Weights of a small transformer language model: untied embeddings.
Each number is 200 + 30 x the weight over its row's rms, rounded and kept within 0 to 999. Layers, rows and columns count from 0. The size before them is the row's rms in percent of the matrix's.

# layer 7 attention key, 128x128, rms 0.136, rows 0-54, columns 0-127
041,210,198,186,213,140,208,212,174,179,169,184,229,203,186,172,231,217,253,148,219,218,225,180,236,168,226,207,233,228,159,228,223,192,175,238,190,183,212,188,212,238,193,210,227,188,194,239,215,221,214,217,210,222,178,230,223,232,203,186,218,183,220,251,189,268,189,260,177,140,179,190,194,213,198,280,218,222,226,188,193,156,197,170,205,177,213,153,172,113,183,220,233,189,262,208,223,199,190,192,163,156,217,220,156,235,218,127,248,247,198,174,166,223,273,203,196,188,173,230,158,255,193,197,207,237,203,189,200
042,212,219,244,215,238,187,192,250,209,205,214,176,215,188,151,118,164,189,224,170,232,213,195,216,162,201,176,219,211,206,159,135,156,211,238,225,200,222,219,211,151,152,193,181,207,219,170,173,191,137,208,229,169,230,247,164,149,220,198,230,179,105,208,194,186,199,199,216,209,242,176,233,188,161,166,158,216,191,164,163,249,148,186,212,211,212,193,183,246,226,218,172,173,200,156,159,205,175,221,224,189,175,179,140,236,234,207,225,134,157,240,225,202,198,210,192,198,234,204,225,184,183,164,206,176,175,210,195
043,192,183,188,185,182,197,209,220,186,177,194,201,223,196,150,236,226,252,168,204,180,197,113,227,188,175,228,231,197,197,201,180,206,170,203,153,152,256,225,260,240,177,219,217,215,212,222,203,201,162,176,161,154,225,143,243,221,227,192,205,188,181,151,187,235,176,167,207,233,179,202,204,196,208,225,233,201,201,240,180,241,172,227,129,191,173,179,152,197,205,217,247,206,176,215,206,111,172,215,224,182,153,245,178,186,233,219,219,198,187,216,156,194,183,256,224,206,182,182,247,165,173,205,224,246,239,255,156
057,200,232,146,201,167,204,209,217,201,190,204,247,158,153,173,206,235,200,170,223,137,219,259,198,169,183,250,199,171,185,214,264,211,194,174,206,207,170,175,192,252,192,240,250,227,165,229,237,178,250,205,202,240,106,172,203,177,230,198,202,220,209,199,147,188,214,129,180,201,179,205,144,178,222,218,209,199,226,188,186,182,236,188,205,160,227,208,258,200,146,195,214,143,173,176,165,154,177,230,223,222,201,252,223,205,181,185,176,184,162,212,192,206,171,217,248,203,196,200,187,201,223,223,185,188,249,264,196
056,184,166,190,203,172,202,253,160,233,150,151,198,189,229,192,250,184,230,177,257,203,224,163,221,192,207,225,237,204,154,222,183,157,238,145,235,198,177,162,220,223,191,187,197,158,235,208,173,190,206,153,180,241,174,230,186,227,209,321,186,189,210,247,213,189,195,223,158,228,198,181,194,253,227,238,180,193,220,212,149,260,202,212,222,174,205,252,236,195,223,214,205,161,207,229,194,242,206,183,186,231,226,175,225,201,160,184,221,251,229,196,175,165,202,138,200,233,199,217,159,212,215,169,224,196,188,193,241
068,180,205,194,211,216,196,208,186,226,257,206,214,150,230,206,235,233,195,161,151,161,178,252,164,211,239,142,218,219,190,189,223,255,216,229,139,203,169,186,201,210,182,165,227,128,198,185,204,230,225,212,162,181,183,193,202,251,214,208,157,173,242,220,269,203,172,243,204,191,208,199,212,173,224,182,213,211,200,167,269,164,211,162,241,204,232,191,169,145,166,206,199,201,230,206,220,205,225,170,191,184,173,151,232,135,189,162,196,209,231,196,185,191,212,223,195,185,234,166,188,222,202,164,275,262,230,166,242
058,194,215,194,233,239,216,192,143,186,222,210,260,191,220,152,213,237,185,235,170,175,200,215,235,197,190,123,198,183,175,179,230,171,202,207,162,191,194,237,238,183,241,191,180,197,187,137,247,207,189,230,198,168,194,188,198,169,241,174,206,211,169,177,202,210,191,231,243,249,193,220,196,126,234,203,180,238,142,186,230,176,192,178,212,148,263,148,153,183,133,185,158,202,258,221,208,194,156,204,217,197,157,186,177,175,219,191,205,197,219,231,152,252,249,214,178,202,233,170,205,227,214,194,255,232,226,176,192
097,169,222,220,178,201,156,164,156,213,152,257,164,180,220,253,229,238,197,174,149,255,231,192,201,187,152,179,206,197,214,261,206,206,172,214,207,198,210,179,179,168,173,223,181,202,225,231,207,225,153,190,235,202,172,158,200,181,195,181,188,182,203,170,199,161,232,232,183,157,203,112,214,228,232,190,288,223,202,211,227,197,205,216,175,206,161,262,204,239,189,205,226,138,205,174,165,219,229,200,228,187,177,208,202,198,211,208,176,203,154,216,250,119,205,195,181,248,218,190,237,155,171,161,162,182,191,188,224
106,209,154,239,183,234,197,223,263,188,235,223,196,226,204,234,184,169,180,171,189,217,208,186,167,211,206,229,244,238,240,151,204,194,235,179,220,155,186,135,206,204,160,221,116,208,225,212,206,174,202,161,218,208,213,215,216,217,145,179,227,246,193,179,212,151,262,198,175,182,197,200,197,237,147,217,197,199,233,215,181,218,194,277,156,236,192,209,211,256,170,198,223,183,182,153,205,218,198,161,207,163,204,259,185,228,203,196,158,198,168,222,234,197,157,217,234,174,179,216,192,175,186,239,145,161,174,261,163
135,217,199,182,204,183,211,196,254,142,208,119,136,201,197,195,201,196,204,204,228,118,201,218,164,212,217,231,233,210,217,220,190,191,164,209,217,256,252,179,189,198,157,229,266,218,201,236,185,210,224,188,226,219,179,222,168,234,228,182,229,127,180,228,121,263,186,185,207,194,216,226,207,243,165,162,222,252,206,210,183,223,189,230,207,200,162,200,180,196,274,223,176,223,145,175,187,129,209,199,164,178,208,228,226,197,221,218,233,219,185,186,242,188,218,207,208,178,154,183,203,224,239,189,186,208,230,211,189
160,214,163,232,221,183,205,244,165,238,152,166,202,207,192,241,187,192,203,182,176,168,244,217,214,165,242,232,212,221,199,197,184,219,170,210,214,182,178,199,188,246,161,197,227,242,205,176,222,164,271,195,225,187,210,215,201,230,166,165,176,242,219,229,245,234,181,196,163,182,188,149,197,182,225,220,170,142,226,235,190,226,208,143,188,210,203,261,155,237,213,191,161,273,174,190,190,225,169,204,229,197,236,179,191,158,218,258,235,241,190,149,218,205,154,196,230,182,223,178,268,250,249,213,178,163,226,218,231
157,200,200,190,204,179,164,217,193,168,162,200,204,139,153,206,175,178,192,169,162,256,183,189,224,242,236,239,215,217,188,183,215,180,207,177,184,154,195,172,181,199,173,203,216,194,249,177,225,214,262,231,231,197,183,161,207,180,185,218,159,192,182,208,179,181,212,133,155,183,244,218,197,180,217,154,216,154,204,158,202,189,162,192,199,236,234,149,216,122,160,203,114,249,223,173,221,209,237,191,194,233,175,226,216,182,160,178,222,186,201,220,209,173,189,157,149,167,235,142,201,196,192,200,144,216,211,168,134
140,217,224,152,244,179,181,201,175,203,151,231,162,229,209,266,225,212,168,218,203,126,185,231,196,164,180,241,205,179,208,202,175,185,269,199,196,194,181,205,251,235,217,183,209,219,249,222,198,189,196,181,139,230,189,166,182,204,191,215,232,169,208,174,251,183,284,188,188,228,186,235,182,164,207,219,227,185,187,160,190,170,138,230,210,247,184,258,185,188,190,208,182,223,193,213,207,150,177,197,214,232,189,207,204,142,210,171,170,189,191,132,269,163,212,230,176,199,197,199,127,203,197,186,168,181,239,166,183
171,192,199,177,207,203,154,208,232,207,253,228,207,167,180,164,223,231,219,182,263,203,188,194,129,183,216,206,167,219,187,182,195,200,143,177,237,181,189,226,175,219,213,173,180,194,225,169,171,158,189,218,198,228,295,214,205,219,187,175,278,173,194,204,270,201,225,176,147,185,193,244,202,132,186,197,191,173,218,246,193,177,168,175,151,226,170,258,251,185,234,230,191,194,178,226,207,178,240,202,190,255,180,202,206,250,188,191,225,208,189,236,227,147,221,253,222,192,145,207,212,196,176,163,215,226,191,219,197
146,247,270,178,218,186,248,195,159,208,218,231,242,211,183,156,229,198,198,224,175,194,233,236,166,204,269,246,167,182,203,186,241,173,172,242,195,201,213,229,183,185,217,176,137,191,190,229,222,190,145,201,181,220,255,184,232,229,201,215,206,230,204,221,111,160,230,204,201,253,218,196,235,181,198,211,203,188,197,188,155,217,123,212,204,235,196,214,190,161,163,169,180,240,214,197,240,164,157,203,235,153,209,170,229,133,160,198,233,178,233,203,215,193,259,188,226,222,184,170,187,227,196,160,212,205,217,207,182
147,160,209,231,174,179,158,207,145,160,180,159,229,197,193,204,166,189,190,200,180,269,248,204,169,222,237,199,176,181,186,154,181,217,233,232,185,231,229,252,223,188,199,193,196,205,188,225,175,248,212,167,226,188,212,192,226,245,276,214,202,193,207,227,221,236,251,185,211,173,195,198,181,214,195,201,198,210,225,210,215,231,240,274,234,159,169,214,209,261,204,225,216,207,215,206,174,177,178,228,277,220,202,176,159,246,211,179,310,192,203,164,183,204,164,173,243,218,238,175,189,184,163,212,220,162,215,239,195
047,190,213,153,186,241,195,218,225,227,195,194,196,153,241,206,204,177,250,147,162,187,160,231,156,213,207,196,193,150,204,203,215,177,200,222,168,187,211,201,248,240,163,177,248,163,152,186,179,249,217,209,184,193,146,217,238,238,203,143,155,215,258,226,240,141,238,196,216,178,234,233,197,174,193,242,182,177,182,207,159,187,212,174,240,157,123,192,190,197,260,214,163,201,191,173,171,207,196,205,188,152,224,179,242,198,193,194,180,242,222,194,219,149,210,185,194,204,199,246,202,194,162,200,203,241,170,230,277
057,239,229,170,235,196,203,217,177,188,207,186,195,202,157,213,223,209,178,198,230,167,147,193,185,216,224,169,171,200,211,218,193,216,186,194,215,143,142,183,226,230,171,144,251,257,216,209,179,277,167,267,196,193,208,232,197,196,205,211,232,175,252,158,155,223,199,173,144,237,160,177,198,209,171,200,192,190,295,183,183,234,215,194,268,200,207,182,232,193,156,227,243,248,186,209,225,210,200,217,230,201,272,183,205,253,214,231,218,234,194,214,198,239,253,219,213,190,202,208,147,175,214,223,218,181,168,208,185
048,189,233,182,162,196,199,232,141,184,186,152,145,202,176,225,188,216,244,137,240,220,199,184,205,187,219,203,205,220,226,164,211,189,232,205,142,186,191,156,212,164,146,206,245,118,214,220,225,207,195,237,198,188,183,212,222,210,237,197,108,215,247,233,197,238,190,212,223,131,167,217,208,207,220,193,155,138,183,185,187,176,248,181,198,227,226,219,218,198,239,184,195,216,189,192,166,214,212,182,176,199,193,191,231,205,154,207,251,227,205,145,211,170,222,165,179,194,200,243,161,215,194,212,199,231,245,216,280
049,164,207,152,166,183,189,211,163,240,212,221,191,184,169,212,217,230,221,181,237,179,263,278,222,214,207,214,174,222,189,189,227,188,227,227,167,164,162,219,224,224,181,171,242,131,178,182,198,220,205,207,148,223,197,203,227,246,224,208,151,194,201,177,236,214,208,232,186,146,198,181,185,197,202,166,232,225,232,205,220,164,235,200,258,217,239,219,190,211,186,262,144,183,258,210,218,213,195,203,176,204,163,183,218,181,105,186,256,216,184,172,210,169,212,183,157,183,228,199,142,206,196,228,265,181,218,173,225
060,184,165,190,224,233,208,254,172,250,185,180,187,196,228,200,230,216,179,225,194,225,215,202,209,193,194,154,232,240,182,222,178,166,237,185,176,158,232,233,169,160,202,210,199,171,224,151,217,206,145,181,200,209,221,216,222,190,232,174,230,210,141,144,224,200,210,198,242,173,211,174,239,180,216,239,227,198,218,232,171,186,202,214,227,161,179,172,158,93,225,238,147,174,266,181,159,218,202,212,189,198,156,222,196,213,169,220,187,162,196,235,172,212,141,213,240,235,223,232,195,232,191,158,245,226,254,197,247
059,181,224,251,166,209,206,176,203,140,226,160,198,174,239,183,225,165,266,194,220,203,203,176,225,262,199,225,216,174,229,211,171,236,225,218,253,195,177,221,245,175,176,179,185,139,176,169,154,224,196,208,191,225,229,198,180,220,152,218,175,184,199,208,204,153,222,205,204,237,202,172,201,198,216,167,196,175,186,167,210,181,186,211,188,265,215,245,232,244,232,156,197,259,173,195,205,242,204,160,122,186,227,130,216,227,186,203,215,173,238,161,215,211,238,206,175,194,207,282,170,203,162,188,183,159,224,160,181
078,237,221,207,187,227,199,172,265,151,216,204,226,234,175,165,166,190,160,184,198,191,130,141,188,243,206,257,201,204,219,188,204,201,143,218,215,222,207,172,189,179,179,270,147,281,174,229,222,193,220,185,229,232,170,212,180,219,202,170,227,218,194,238,181,204,213,165,199,205,208,238,178,182,168,195,151,250,212,207,214,155,180,221,176,238,208,214,197,249,193,180,176,206,146,147,191,183,146,201,213,185,234,244,183,231,200,209,188,219,186,178,235,239,206,192,201,194,119,196,235,165,214,244,161,146,199,212,173
092,185,226,190,190,169,215,160,166,195,227,180,161,158,194,239,230,244,221,203,226,159,195,229,220,213,217,158,240,200,198,221,191,214,191,224,172,230,207,233,190,189,183,164,271,140,222,185,174,241,210,203,182,199,212,181,207,229,188,221,161,162,227,168,172,246,148,232,224,169,197,189,260,221,188,180,269,234,181,191,222,203,204,202,235,224,194,225,177,135,270,251,176,229,268,217,200,182,220,201,178,188,160,167,217,161,155,226,260,191,197,207,212,147,220,197,215,187,249,228,182,186,200,171,232,230,210,147,253
097,185,191,243,174,208,189,192,169,174,195,262,157,173,234,244,204,233,186,189,177,255,217,197,195,190,165,181,206,189,205,223,217,192,188,205,193,186,179,165,181,177,126,214,176,199,230,206,181,204,170,178,216,201,196,166,214,189,201,171,187,164,208,127,199,196,258,243,163,130,199,131,197,249,214,183,278,207,223,203,222,233,211,216,160,184,164,246,196,195,190,222,258,152,207,167,206,218,229,157,199,166,169,203,199,192,193,178,201,195,183,216,260,119,203,216,205,238,229,219,243,145,197,162,148,182,184,171,232
138,211,167,251,236,227,210,248,180,250,239,209,174,187,172,177,184,175,211,195,220,155,207,158,185,145,223,240,190,238,183,155,187,267,202,196,240,192,190,230,214,247,224,158,241,151,164,174,162,169,154,134,139,225,206,233,223,212,116,214,162,213,199,214,187,190,218,193,203,223,233,239,218,185,142,193,131,186,237,186,202,215,199,225,160,170,220,210,208,198,195,213,237,216,208,244,227,236,221,201,177,220,201,176,239,203,235,196,185,222,203,163,188,254,175,168,214,159,216,175,151,211,207,232,191,180,195,227,196
143,187,236,167,254,167,142,217,204,229,225,194,260,207,216,192,224,185,186,227,197,194,202,197,196,187,213,229,215,189,187,208,203,198,148,273,262,253,191,227,157,205,216,209,249,182,162,215,221,226,206,178,194,186,181,202,129,161,184,179,202,184,172,151,188,190,188,208,235,250,209,185,226,193,168,205,192,199,132,204,164,270,174,209,166,117,209,221,277,219,251,212,219,210,245,220,233,210,211,187,165,173,188,165,188,193,146,211,199,220,227,249,205,242,230,219,161,180,235,198,172,154,196,205,223,183,177,185,218
166,174,228,191,213,207,245,188,149,202,120,263,142,221,160,217,242,203,235,194,235,249,174,188,224,193,204,241,180,231,139,238,219,160,163,169,168,232,214,207,204,175,209,177,259,236,195,185,166,201,248,210,177,222,187,210,211,226,175,149,236,178,185,189,205,207,128,207,197,215,231,234,250,233,205,172,197,217,211,194,229,210,164,181,138,198,146,209,225,154,224,185,181,156,226,225,210,228,198,221,200,209,186,166,245,200,208,170,191,212,190,186,178,186,158,247,245,246,236,217,251,161,187,218,187,166,206,178,185
160,154,209,221,231,233,187,196,171,150,222,233,176,163,166,204,216,225,146,219,198,197,151,216,225,205,243,230,191,192,97,218,199,173,206,182,175,153,196,213,168,196,217,226,180,190,190,200,205,192,155,252,229,224,171,217,141,200,246,178,232,168,211,221,219,212,161,184,150,237,195,238,218,223,204,206,267,171,189,199,131,196,234,204,220,215,189,223,180,199,140,189,156,183,193,178,191,174,217,164,181,162,166,226,262,139,211,206,214,192,186,148,251,185,247,240,173,200,201,167,212,232,253,197,197,209,194,192,230
161,183,178,203,204,197,204,198,246,190,165,332,258,160,230,190,175,201,215,138,237,169,210,197,191,200,246,185,216,183,237,181,152,212,235,198,210,198,160,195,216,194,228,244,174,192,167,220,223,201,199,210,203,211,239,234,186,233,208,184,199,185,203,181,174,182,174,191,242,208,213,236,195,208,220,224,172,173,218,246,248,165,218,199,213,151,218,202,180,241,203,230,178,214,197,177,157,196,229,139,163,249,204,205,231,141,198,218,201,207,230,193,257,246,194,140,198,206,181,232,185,171,267,189,230,243,238,221,243
154,169,179,117,121,212,242,174,232,208,212,187,174,188,249,141,171,197,174,157,193,181,235,216,206,184,222,212,245,189,209,193,177,178,146,153,200,235,150,229,197,190,255,190,184,171,232,204,222,198,174,204,239,257,150,146,175,170,151,190,199,163,150,212,257,183,211,188,227,223,215,154,198,187,215,192,275,148,185,223,189,167,190,159,231,171,201,215,189,211,175,215,171,182,193,200,207,172,216,214,204,207,183,209,206,230,214,233,191,178,227,220,196,227,243,209,175,157,156,216,187,151,203,225,159,259,221,198,200
164,185,203,213,192,209,227,209,205,178,194,266,187,202,215,184,215,188,205,244,224,141,201,238,195,174,179,266,148,206,220,203,232,193,187,198,198,155,222,233,229,209,174,188,238,200,167,206,208,133,162,190,154,109,181,195,180,214,225,125,223,229,198,190,198,227,161,170,231,209,196,179,187,202,185,218,211,158,168,148,237,190,218,187,205,172,222,267,208,140,196,221,182,230,185,219,200,258,208,234,173,178,164,159,179,234,201,255,226,190,168,210,222,214,208,149,248,195,152,165,227,227,201,145,205,213,156,163,183
075,200,234,241,128,222,157,206,208,208,243,203,199,257,200,204,181,186,206,162,245,156,178,194,191,260,183,174,144,217,229,270,185,178,195,191,223,160,237,241,189,203,234,148,186,231,262,144,202,192,208,134,209,222,176,195,215,217,210,178,175,203,232,249,212,162,192,128,271,142,222,199,158,189,209,244,264,139,216,222,186,225,202,207,185,167,190,176,178,222,162,158,170,196,181,192,200,194,207,215,170,205,251,190,184,191,190,207,187,214,211,159,216,209,189,211,225,200,208,149,224,218,195,231,210,195,212,178,223
071,210,170,220,179,212,180,213,197,246,216,247,191,207,223,199,229,195,183,175,199,134,216,186,222,135,243,205,186,188,231,197,182,179,251,223,222,148,219,228,179,208,210,192,126,233,164,218,194,168,222,194,161,246,199,191,154,156,217,156,207,213,203,209,250,120,210,202,258,168,193,192,189,211,197,190,213,250,200,240,138,187,152,194,177,198,215,221,173,235,213,228,152,164,228,219,175,122,227,206,229,172,200,185,194,198,228,203,195,224,246,179,147,221,192,195,169,254,248,223,239,201,193,242,199,206,192,160,151
074,154,168,210,226,190,246,171,206,205,157,189,161,201,173,230,188,242,234,204,169,162,270,171,176,208,186,267,193,186,222,211,202,184,175,166,184,181,186,185,168,155,180,160,171,199,175,241,203,222,186,147,263,218,193,160,199,203,237,202,230,207,240,174,214,168,167,250,227,171,168,227,200,196,212,213,205,195,169,191,167,220,217,184,206,207,252,205,203,177,210,217,173,115,211,219,250,175,215,174,222,211,192,187,199,145,191,237,128,269,264,166,207,240,183,205,192,203,198,186,230,219,165,163,151,228,233,225,168
084,186,192,181,181,230,239,131,179,167,221,191,191,196,162,185,168,216,201,207,201,127,208,200,206,272,206,198,183,231,229,179,196,208,271,204,211,152,235,227,210,145,164,245,155,152,154,143,215,173,205,171,234,175,209,226,229,215,180,173,232,132,177,158,188,191,197,248,237,197,169,200,170,208,245,179,209,160,160,197,206,190,196,184,216,172,233,187,180,165,220,224,206,177,224,192,185,221,228,161,219,222,182,202,212,150,198,155,158,207,184,167,215,190,218,244,185,188,137,200,217,157,210,123,218,160,203,198,161
082,159,204,215,212,249,241,193,207,206,185,229,168,232,178,137,239,267,152,233,172,179,179,203,244,187,153,166,193,197,258,216,228,173,169,205,252,243,143,215,170,231,182,200,228,197,219,198,239,208,239,233,191,140,149,257,217,189,183,217,207,233,189,184,209,174,227,175,195,233,234,175,239,203,218,201,169,220,271,203,194,151,190,203,214,184,216,208,266,223,208,187,211,260,176,186,186,214,195,200,234,215,259,201,199,157,181,194,240,194,163,197,217,216,210,205,218,247,236,198,149,220,231,216,189,235,141,225,190
086,240,195,142,215,215,195,241,192,252,192,233,218,177,191,238,225,212,201,195,173,203,166,174,184,170,187,132,172,186,228,183,266,218,209,221,232,216,219,214,204,198,193,212,254,280,209,219,233,196,167,169,183,218,232,205,218,178,230,187,183,168,236,171,197,176,224,130,227,134,211,184,264,167,189,210,124,243,268,231,179,186,225,156,228,149,208,224,196,174,241,125,186,223,193,178,239,210,224,220,209,156,217,179,185,188,191,174,174,208,205,197,169,181,186,167,194,243,211,236,184,211,208,240,189,219,185,206,178
086,178,204,202,270,207,252,213,254,140,195,224,215,187,196,185,211,201,194,202,170,198,256,188,229,185,190,240,184,183,157,153,158,226,236,235,130,206,174,249,227,172,204,187,176,221,228,226,189,239,154,218,220,217,173,223,207,207,166,202,208,207,151,181,226,247,187,176,172,185,185,179,285,228,197,161,175,165,197,242,184,203,174,266,244,223,196,157,196,199,207,199,211,221,214,205,186,171,246,216,206,190,121,232,205,253,237,179,198,174,179,205,200,199,245,185,203,220,277,258,193,233,181,211,199,226,206,210,202
116,193,217,243,202,224,184,190,195,210,240,157,228,218,228,192,281,204,225,186,154,123,170,213,229,194,247,223,230,245,212,240,238,196,234,200,211,195,243,192,166,184,204,197,172,121,205,194,204,196,265,215,217,187,167,193,145,202,151,208,227,200,180,172,198,237,202,207,213,211,192,211,150,223,192,194,176,215,249,199,251,175,201,190,204,166,202,175,216,149,214,197,239,229,171,151,229,217,221,154,252,196,182,194,186,198,203,241,189,251,192,216,200,199,173,202,190,242,166,188,184,201,200,230,151,270,246,278,169
127,240,216,172,177,230,175,207,160,235,238,223,188,158,196,221,169,220,236,159,174,206,194,221,175,205,203,177,120,228,212,197,229,262,174,225,245,218,207,176,204,190,222,238,255,247,196,113,232,194,168,171,198,232,234,190,200,186,227,176,166,174,233,180,201,208,182,162,213,225,222,229,257,208,206,230,151,229,176,240,223,149,200,183,211,172,239,216,161,183,239,200,197,223,231,192,136,211,220,178,238,154,236,175,158,182,173,234,175,208,244,145,194,191,259,207,162,185,238,190,157,214,190,200,180,210,188,171,197
106,275,243,204,193,192,215,215,177,217,162,249,151,172,249,207,198,212,204,228,249,267,243,176,156,192,166,210,213,181,212,216,202,180,181,211,196,212,179,149,183,172,243,224,251,224,170,238,208,214,189,192,213,214,158,188,177,231,209,187,137,170,226,176,207,248,210,203,133,236,234,222,217,173,173,165,177,165,231,220,197,200,191,184,212,210,230,194,168,197,217,205,184,197,117,148,152,258,198,208,225,229,177,191,170,181,209,169,185,175,205,213,216,190,198,158,162,227,249,200,225,227,199,217,222,257,251,136,189
114,205,160,197,247,186,183,210,237,200,172,222,194,165,232,222,169,228,140,217,181,216,162,195,165,154,170,239,197,153,192,234,152,181,224,162,252,203,146,237,205,211,185,183,201,190,198,229,189,233,191,143,224,196,186,181,209,141,198,147,175,199,197,224,214,228,255,270,209,202,182,194,189,187,210,252,188,243,190,209,155,195,244,254,162,197,189,244,260,262,241,190,158,186,176,157,217,209,207,240,161,206,141,187,192,169,193,207,208,204,207,161,201,184,238,170,187,169,139,212,196,227,217,220,207,233,214,188,147
124,220,154,258,172,189,249,191,156,117,197,224,164,162,179,205,210,209,186,198,224,166,187,194,191,179,190,185,186,230,223,158,208,246,156,209,183,215,151,227,159,234,193,185,201,189,214,211,205,103,160,239,170,168,207,191,203,189,222,199,233,218,203,193,172,193,257,188,207,191,238,157,209,154,185,175,261,180,175,164,198,220,166,265,157,185,255,171,189,165,220,228,252,259,210,180,217,220,173,191,210,194,211,207,190,232,222,202,177,226,203,228,236,170,148,196,212,215,273,211,201,206,177,215,234,201,188,146,200
105,190,195,220,199,245,221,161,185,185,249,199,232,170,198,126,209,214,193,152,182,180,234,199,174,210,216,211,168,237,228,206,182,140,145,246,167,222,185,235,202,169,224,191,221,174,155,209,255,219,217,195,212,195,186,246,211,129,182,257,172,203,225,219,142,184,222,214,220,170,247,204,222,224,177,166,206,228,194,218,231,106,190,160,164,183,182,159,247,186,174,215,190,215,166,186,210,183,183,246,224,232,266,148,241,219,221,195,216,196,161,250,179,204,206,196,234,220,203,209,238,216,187,215,186,235,243,217,185
117,170,182,229,224,171,204,203,223,196,200,216,182,260,223,185,171,205,203,209,239,253,220,203,223,191,181,188,199,179,152,206,185,179,213,247,149,220,138,231,183,211,215,190,221,233,190,238,199,227,205,217,194,255,193,179,251,201,242,159,207,201,261,176,166,186,240,229,205,161,167,193,188,265,187,208,209,207,226,188,169,242,240,215,281,219,183,227,203,203,166,209,206,263,170,195,225,196,167,239,174,222,216,198,235,224,171,191,228,210,172,182,164,126,151,241,214,208,167,244,224,250,218,149,228,192,238,165,256
106,177,197,189,180,212,205,237,214,217,223,161,207,175,224,221,254,197,158,158,225,150,196,198,235,172,216,216,186,180,174,158,181,190,189,228,186,183,228,217,262,180,163,268,159,210,206,237,198,209,196,173,188,197,198,223,194,210,226,180,231,213,158,220,203,198,237,204,220,197,193,224,218,184,185,179,231,243,199,171,250,191,137,148,203,198,195,189,236,203,174,180,216,200,238,277,257,213,133,170,195,300,137,149,207,136,184,198,155,210,196,156,205,188,197,213,204,208,214,245,176,188,163,206,173,162,208,148,225
105,217,203,221,248,152,173,204,205,188,190,195,215,178,199,170,242,167,185,145,162,188,230,194,194,195,250,197,178,154,214,225,236,241,186,188,198,235,268,224,248,190,254,235,203,219,169,223,230,179,162,167,175,218,217,222,212,268,138,191,249,218,193,162,213,184,247,198,216,170,189,170,215,211,150,205,266,171,188,186,219,213,240,197,251,215,190,173,147,163,185,140,181,190,249,192,133,171,243,230,174,219,175,239,180,202,147,177,169,181,174,194,185,177,171,204,248,191,179,230,213,175,216,191,206,172,186,164,215
077,177,207,212,258,155,227,158,201,177,215,235,230,191,242,234,196,187,148,157,247,216,230,161,148,150,157,202,249,171,176,217,183,202,232,232,197,210,197,171,185,206,198,207,208,137,208,215,167,228,186,193,194,215,200,224,172,177,234,246,199,174,217,248,201,221,195,197,140,265,148,188,192,206,152,192,187,224,198,191,235,204,162,170,188,221,164,186,205,152,240,257,162,255,188,232,138,210,193,179,215,196,124,182,176,234,241,225,171,218,212,191,178,198,168,221,197,183,210,164,211,234,253,232,194,161,238,207,205
078,214,190,190,200,183,189,192,210,243,222,166,208,171,203,127,172,233,201,164,175,207,222,149,170,225,198,213,170,197,124,215,197,133,219,147,185,188,198,221,200,163,250,233,163,210,221,184,194,217,238,209,223,183,208,205,157,257,194,209,154,206,191,211,209,255,191,157,221,215,242,197,201,233,194,209,189,211,136,194,211,177,184,273,195,212,185,204,214,126,144,209,207,240,261,161,207,198,233,204,153,183,203,214,178,206,154,179,160,194,207,171,228,204,248,204,191,186,191,105,244,174,197,192,197,180,168,172,172
084,235,202,165,254,222,206,148,197,138,242,180,198,193,254,168,170,222,203,273,166,214,222,183,197,199,172,198,228,184,185,223,187,175,225,150,136,243,150,223,190,254,206,123,227,203,241,219,207,192,211,187,167,192,196,208,214,229,134,242,232,185,185,180,198,197,180,212,145,192,202,222,218,228,220,226,243,189,160,190,188,191,209,188,167,194,174,151,227,192,178,183,201,218,197,182,202,230,196,173,173,212,212,215,240,168,217,236,260,137,183,235,191,238,175,214,234,143,183,213,181,186,176,140,225,198,144,175,184
075,206,188,207,253,229,247,186,168,169,204,178,165,217,190,135,162,239,219,200,225,174,176,180,163,213,167,224,204,186,182,143,186,159,236,212,144,224,211,183,178,254,201,180,210,183,226,243,242,239,200,195,180,192,131,197,230,169,180,176,235,225,231,204,163,178,168,191,153,238,223,227,164,215,223,228,231,170,111,205,150,192,157,213,162,189,212,184,250,269,181,195,239,221,161,216,170,198,155,197,176,214,207,190,204,255,178,167,252,205,201,220,232,190,209,190,187,141,229,192,227,191,217,163,188,180,172,205,195
095,214,192,214,200,227,164,205,212,268,199,210,176,217,143,249,214,170,194,172,145,179,127,199,196,202,193,185,188,221,186,211,244,218,159,218,171,188,239,215,257,212,233,258,201,188,189,156,223,180,174,175,207,235,244,192,235,236,238,107,161,165,216,177,190,215,221,142,244,226,195,194,263,171,197,216,207,243,279,227,179,176,216,187,211,207,227,177,180,211,208,197,183,206,203,266,246,148,215,205,243,201,205,185,194,204,202,206,178,242,208,200,228,200,218,186,186,197,236,212,141,223,181,238,243,212,222,226,210
084,219,185,199,136,223,139,158,154,215,181,170,216,165,224,240,148,188,238,172,225,190,244,181,186,221,217,204,216,223,178,261,202,181,181,142,207,158,219,195,192,204,128,209,265,219,178,213,210,151,205,166,175,212,214,185,181,235,223,141,209,165,140,228,204,180,207,237,191,263,195,217,177,240,171,219,168,145,126,234,188,202,239,178,215,160,225,215,167,188,220,200,200,167,188,237,192,236,169,151,174,151,210,196,177,198,180,193,171,166,231,195,174,199,231,196,188,222,145,201,185,204,201,205,154,222,197,181,175
107,197,216,209,221,199,208,196,221,246,248,240,208,227,181,289,137,243,222,162,182,252,207,191,152,165,226,210,224,225,178,163,157,272,184,229,187,206,218,158,236,237,174,209,187,197,225,185,243,209,181,173,209,185,200,183,226,164,198,179,180,177,222,179,168,210,185,160,163,209,219,245,211,180,173,172,215,229,265,185,169,210,173,226,226,191,179,188,179,211,182,134,170,226,192,170,247,232,247,274,230,201,151,203,210,206,204,214,138,211,243,229,198,202,217,209,171,168,235,209,202,180,180,208,274,217,221,202,212